Weights of a small GPT-style language model, trained from scratch on English Wikipedia: LayerNorm before each block, tied embeddings.
Each number is 50 + 15 x the weight over its row's rms, rounded and kept within 0 to 99. Layers, rows and columns count from 0. The size before them is the row's rms in percent of the matrix's.

# q: layer 5 attention query, 64x64, rms 0.122, rows 0-24, columns 0-63
# k: layer 5 attention key, 64x64, rms 0.115, rows 0-23, columns 0-63
q0 090:62 52 72 66 75 46 72 16 63 80 34 35 71 51 60 34 48 43 43 56 54 34 66 56 67 55 48 29 81 79 42 29 72 43 26 44 53 54 76 33 46 60 52 34 33 44 71 54 45 46 41 37 44 64 63 56 58 53 62 51 38 28 42 43
k0 100:43 52 47 57 46 41 49 51 56 63 38 71 24 13 42 61 67 58 42 40 31 67 53 54 89 49 50 41 33 36 65 60 76 52 43 72 51 48 36 47 39 37 40 46 52 36 72 58 41 30 62 48 48 70 32 68 53 44 69 11 49 13 55 48
q1 092:63 56 70 53 61 41 17 84 63 25 68 43 50 60 54 63 78 51 49 51 72 48 53 39 21 58 54 56 45 25 49 52 46 65 60 55 28 67 59 50 45 27 48 64 49 39 21 60 54 57 57 51 55 36 33 23 32 33 53 73 18 51 67 61
k1 100:32 72 12 39 47 47 76 62 68 74 43 30 56 66 47 37 47 33 65 53 28 51 47 45 62 42 42 35 74 38 32 67 51 35 56 42 76 51 73 66 37 71 36 57 46 73 42 43 30 36 42 71 50 36 47 46 57 75 64 70 42 46 30 44
q2 081:42 57 55 50 59 57 52 43 40 64 35 40 28 53 71 53 71 60 46 62 57 51 69 50 62 61 58 41 43 36 17 54 57 44 35 57 71 54 31 48 79 71 29 37 34 49 51 53 72 56 66 61 27 07 40 64 36 50 69 67 33 45 75 19
k2 094:26 57 23 46 58 62 66 79 38 54 47 49 79 37 50 56 27 40 68 47 60 76 57 50 40 43 46 44 57 35 59 56 63 55 63 80 52 23 73 43 71 46 75 49 32 42 39 39 32 55 41 23 52 47 41 44 30 44 58 72 44 51 32 16
q3 077:28 37 66 52 32 64 70 56 66 67 51 56 48 65 39 33 64 59 54 52 60 42 80 58 40 47 46 63 67 33 14 45 47 70 24 26 68 52 63 41 27 47 41 58 53 36 42 40 44 43 50 39 46 70 36 41 92 53 64 43 38 42 26 24
k3 092:32 56 33 50 64 68 65 64 77 81 57 52 37 39 43 61 41 47 36 19 50 71 66 48 67 60 57 26 48 76 65 60 62 28 33 48 31 34 44 76 50 46 81 53 69 78 50 36 54 24 46 38 58 40 57 60 34 51 35 35 43 44 37 51
q4 110:45 41 60 51 47 55 64 31 65 99 54 54 39 27 39 37 28 46 38 55 45 63 53 65 88 68 52 43 60 64 53 57 48 50 29 50 57 44 28 75 49 64 60 49 60 46 47 23 61 53 45 41 49 42 44 57 57 64 35 08 46 66 37 28
k4 108:48 44 58 48 56 57 45 76 42 42 39 69 47 39 58 46 54 73 39 53 52 69 63 45 37 59 56 54 20 61 57 29 44 48 18 69 27 39 58 19 49 48 49 24 60 50 56 45 68 45 58 34 67 37 37 87 52 22 36 53 20 49 68 80
q5 069:49 35 45 39 29 63 17 27 38 47 60 80 36 36 56 50 58 30 64 49 42 79 34 65 67 41 63 42 34 68 58 77 53 51 44 58 66 58 72 77 31 58 45 46 39 30 51 19 66 64 75 59 43 57 56 44 24 50 65 46 35 49 50 61
k5 073:65 69 43 33 43 49 56 47 31 51 21 27 60 49 45 54 50 59 48 44 42 50 43 28 40 60 31 33 47 33 40 53 50 43 68 38 16 39 72 12 54 67 66 33 57 68 28 66 63 35 54 46 66 52 41 65 62 40 49 83 47 14 33 55
q6 074:32 51 58 54 60 43 55 30 37 28 65 66 35 63 61 60 34 60 29 63 66 39 50 53 28 30 49 57 18 54 45 32 48 31 58 42 46 47 65 55 77 48 70 32 76 38 52 42 65 50 83 49 50 47 35 67 59 38 36 67 40 38 61 94
k6 075:67 52 66 27 50 34 56 55 38 74 55 64 73 19 26 47 51 48 77 43 67 33 50 50 28 57 60 31 53 56 61 82 42 60 44 36 44 47 59 60 33 59 64 37 24 65 55 55 23 61 70 65 50 69 57 33 23 52 47 49 23 37 33 53
q7 082:30 51 70 50 42 41 38 60 54 29 63 52 82 30 37 22 48 46 53 27 64 48 78 37 52 54 29 58 56 53 50 72 64 39 41 50 45 26 44 45 46 29 44 26 80 37 20 58 52 49 26 45 46 40 83 73 62 68 53 54 54 56 54 31
k7 082:36 58 43 51 67 63 55 44 64 53 44 66 47 63 27 87 49 52 35 48 52 55 53 57 38 86 56 47 28 39 06 63 30 25 34 53 41 60 32 54 60 40 48 53 46 45 38 37 34 67 70 48 61 33 48 30 47 66 66 54 67 79 39 27
q8 071:49 50 64 55 63 78 60 49 66 30 33 72 52 51 51 64 29 28 29 22 36 45 61 49 31 50 50 23 45 50 58 69 52 36 35 50 32 41 46 31 25 47 66 66 54 38 52 55 73 51 45 58 15 24 59 69 43 54 52 50 70 25 32 73
k8 076:32 56 70 49 20 49 43 74 51 58 81 24 41 32 36 37 66 47 48 62 52 43 45 53 59 55 70 74 64 66 24 48 23 33 54 45 41 69 43 32 50 43 45 33 52 44 52 50 41 69 68 52 86 63 60 48 61 05 48 39 48 52 50 58
q9 121:34 66 31 61 70 59 84 46 62 81 39 29 52 34 61 21 21 50 46 54 44 42 62 65 74 23 29 28 56 39 27 42 57 47 51 57 47 55 79 43 40 77 46 31 46 52 49 24 65 45 40 52 48 56 56 40 56 54 58 45 54 25 53 30
k9 122:50 38 41 59 34 37 38 20 52 79 56 66 62 10 40 47 43 75 49 64 65 64 44 63 89 57 55 35 56 57 62 45 74 46 33 59 52 32 46 48 62 47 66 38 48 58 68 38 71 35 67 33 63 39 31 72 48 32 46 27 43 32 56 45
q10 081:37 37 45 71 59 62 86 30 75 54 54 48 51 52 70 41 58 45 57 56 78 23 28 41 47 62 62 49 44 42 43 42 51 71 54 69 53 78 75 55 48 52 46 15 34 66 34 51 20 48 59 57 76 53 46 41 37 62 77 62 68 49 42 39
k10 082:46 60 50 48 55 38 38 50 64 56 48 35 67 60 50 62 45 34 56 43 37 54 72 64 60 49 57 31 88 50 43 92 72 37 70 61 49 52 51 50 53 56 70 50 31 48 51 27 78 54 33 45 05 23 45 68 32 55 38 36 42 42 49 70
q11 080:50 29 40 48 52 62 29 45 37 22 51 79 45 33 36 79 43 41 59 65 28 55 20 39 34 58 26 62 41 42 64 80 32 49 72 50 46 65 54 57 41 42 53 33 82 82 31 52 55 64 41 50 51 43 57 65 58 56 23 56 51 37 63 54
k11 088:64 57 70 30 20 59 38 56 55 48 54 40 70 60 50 54 63 51 38 50 69 43 70 61 35 32 72 54 38 59 40 55 32 34 63 22 43 60 56 36 71 69 33 45 16 47 33 38 62 46 82 63 46 31 69 41 38 49 60 61 62 62 28 82
q12 089:56 66 48 55 27 39 40 41 49 68 27 59 61 28 60 51 31 28 56 53 60 69 74 73 75 58 63 22 72 59 49 62 78 44 45 47 45 37 31 13 34 74 59 46 50 53 49 54 57 42 38 24 40 57 58 61 70 36 54 37 55 39 25 34
k12 089:64 27 58 42 42 43 63 38 48 44 65 62 30 38 50 50 60 55 38 55 38 68 34 45 42 54 36 69 18 59 70 56 37 47 50 67 71 22 41 61 73 15 56 45 71 51 38 62 71 57 61 75 66 46 35 66 35 32 26 36 42 75 73 60
q13 085:60 74 44 57 54 50 49 82 12 33 64 48 19 61 77 43 32 37 54 78 54 31 44 32 55 59 36 59 67 59 53 48 25 58 63 50 46 39 39 62 47 45 27 71 60 43 57 55 55 59 45 24 44 58 55 46 29 44 46 85 52 71 49 30
k13 098:22 93 34 66 59 33 67 33 40 47 60 30 62 58 36 46 31 93 45 26 47 40 29 44 52 21 45 49 58 42 21 39 65 64 59 62 43 69 63 49 61 26 48 47 42 40 56 47 34 36 44 46 63 58 53 51 36 42 60 61 70 58 61 40
q14 078:48 55 29 39 69 33 69 56 55 52 64 47 26 61 50 73 56 21 47 52 15 51 60 38 34 60 47 23 44 25 68 39 58 66 32 44 74 58 56 31 58 50 56 51 47 53 71 66 56 38 50 43 66 19 58 32 49 74 60 47 76 47 59 22
k14 077:60 42 35 61 42 75 62 51 37 29 29 45 60 54 57 41 30 58 43 58 68 41 35 85 56 43 63 58 58 78 39 83 81 45 84 44 36 48 33 45 50 60 34 33 43 57 64 44 48 60 36 23 42 45 40 52 63 30 71 27 60 60 65 41
q15 123:48 34 54 69 49 40 64 27 49 79 25 49 72 18 42 44 44 59 46 27 33 89 44 70 65 43 43 35 57 34 56 40 53 55 32 52 56 40 52 34 51 37 71 39 73 36 84 56 47 54 44 49 21 54 50 69 56 43 66 33 71 47 63 39
k15 110:56 56 60 56 29 63 37 39 24 35 70 73 14 21 38 55 73 47 36 66 29 57 56 47 65 59 41 64 41 55 75 41 46 52 51 51 43 50 14 21 43 35 47 49 50 63 65 71 60 72 44 43 67 57 38 66 50 45 63 44 39 64 38 80
q16 096:63 60 39 59 46 36 51 62 57 95 53 72 63 30 53 56 33 53 62 72 32 62 67 45 72 41 38 42 65 67 15 34 61 51 56 64 34 33 59 58 23 59 62 56 43 43 74 25 62 51 34 67 44 20 46 42 54 64 60 46 62 48 30 43
k16 098:78 34 28 60 36 38 57 45 22 57 48 64 46 33 16 59 49 62 46 41 36 80 39 31 57 36 38 40 39 61 67 60 54 34 29 49 58 45 29 17 80 43 57 41 56 51 65 62 41 38 41 26 38 73 48 82 57 39 50 49 54 61 63 49
q17 079:42 63 47 55 52 58 39 47 37 60 59 33 44 78 54 31 23 55 65 43 42 32 31 63 12 53 58 64 34 71 65 52 66 61 48 54 36 46 44 73 53 24 64 54 48 76 38 57 37 32 60 36 69 59 30 65 47 42 18 38 46 81 48 30
k17 084:34 52 62 48 56 35 39 46 46 19 62 54 65 41 44 48 55 54 49 19 64 16 72 41 17 56 47 56 41 52 42 45 17 55 60 40 43 56 53 32 55 56 11 58 86 32 50 62 42 65 14 54 33 56 51 55 41 43 50 55 54 58 49 73
q18 082:37 34 32 71 27 52 47 42 48 60 35 56 41 36 72 54 29 47 46 44 45 70 48 52 51 53 04 58 49 61 41 42 61 34 54 44 38 56 29 41 77 70 65 57 47 58 45 52 24 58 62 30 20 20 65 51 69 71 56 32 63 68 55 70
k18 084:65 42 52 56 54 47 15 62 48 38 43 57 69 40 52 54 54 56 60 54 53 65 58 61 28 25 98 36 30 52 56 34 36 57 57 47 67 50 26 38 37 25 63 57 48 58 54 47 53 54 37 64 67 50 44 71 11 33 39 63 49 73 60 21
q19 110:44 41 39 46 47 42 69 61 60 75 56 29 63 55 59 60 58 53 51 57 49 48 60 21 71 37 51 42 82 46 41 54 53 58 46 51 66 44 35 68 20 74 30 32 43 40 73 21 53 38 52 56 41 39 49 25 44 87 75 41 42 29 73 32
k19 115:63 37 27 61 56 34 64 66 44 61 37 76 54 43 20 56 36 48 59 52 36 90 35 48 70 39 55 54 52 60 58 44 69 64 46 57 47 36 53 42 60 42 91 45 23 41 68 62 38 34 36 28 48 44 43 68 77 55 45 22 73 53 46 53
q20 108:42 67 55 37 31 47 79 41 54 58 74 20 45 51 50 53 83 41 42 47 60 28 31 46 34 32 45 40 69 49 62 70 57 65 53 39 54 50 48 54 62 59 51 59 23 36 50 51 76 48 61 72 50 45 38 15 41 35 67 52 42 05 59 45
k20 101:55 38 54 51 53 28 86 37 61 72 37 47 41 52 48 33 32 33 57 69 45 47 42 72 43 43 50 34 82 76 51 49 70 52 56 58 68 46 86 50 64 59 55 32 29 44 62 38 22 62 32 25 60 48 54 59 57 64 41 39 54 20 27 49
q21 096:54 36 59 37 38 35 30 50 47 70 24 53 78 40 25 40 45 59 54 69 52 82 45 47 89 53 38 59 37 46 72 60 69 76 33 54 66 23 40 29 44 54 60 46 47 48 55 34 86 38 40 48 54 49 43 62 52 41 56 24 38 49 29 57
k21 092:89 40 45 21 77 48 64 59 33 38 52 59 20 48 53 57 46 47 12 45 42 46 82 58 54 75 38 46 22 47 51 37 34 44 49 58 32 55 64 63 57 45 48 37 71 52 51 60 68 47 68 44 49 60 25 47 66 70 34 43 28 58 62 59
q22 087:41 41 53 49 26 79 51 56 52 79 46 68 84 43 29 59 47 45 41 02 32 81 26 55 48 60 34 49 33 49 41 56 72 50 54 47 65 33 52 54 57 56 75 45 56 57 55 40 55 39 57 46 39 50 43 68 45 54 23 50 75 71 33 50
k22 084:71 31 45 37 25 53 50 56 45 56 53 63 48 42 45 46 68 36 45 55 33 46 38 76 46 52 55 50 43 40 53 41 06 34 60 64 25 67 57 31 56 49 57 35 69 57 21 61 49 77 47 56 53 50 76 23 48 35 56 56 08 56 38 72
q23 078:85 40 47 30 78 41 53 67 63 35 40 68 56 74 47 89 39 36 02 34 46 41 58 48 32 31 50 69 38 33 45 50 58 70 51 31 27 62 50 63 34 64 60 38 67 50 53 46 48 53 64 61 48 34 49 45 41 51 43 37 44 62 57 64
k23 072:38 42 65 52 47 51 48 56 62 65 49 40 71 58 31 33 33 57 72 80 57 39 60 34 62 58 62 31 53 65 59 41 12 39 68 64 64 56 58 52 24 66 54 49 20 59 63 45 68 25 73 68 32 54 34 18 40 47 65 54 55 37 62 67
q24 093:30 83 78 52 57 60 27 63 43 62 72 32 54 57 43 42 61 68 56 20 68 24 53 41 78 38 39 41 64 43 61 36 41 49 54 43 44 75 51 59 57 67 22 72 49 37 72 28 55 31 65 47 52 33 61 59 38 59 63 60 44 28 43 59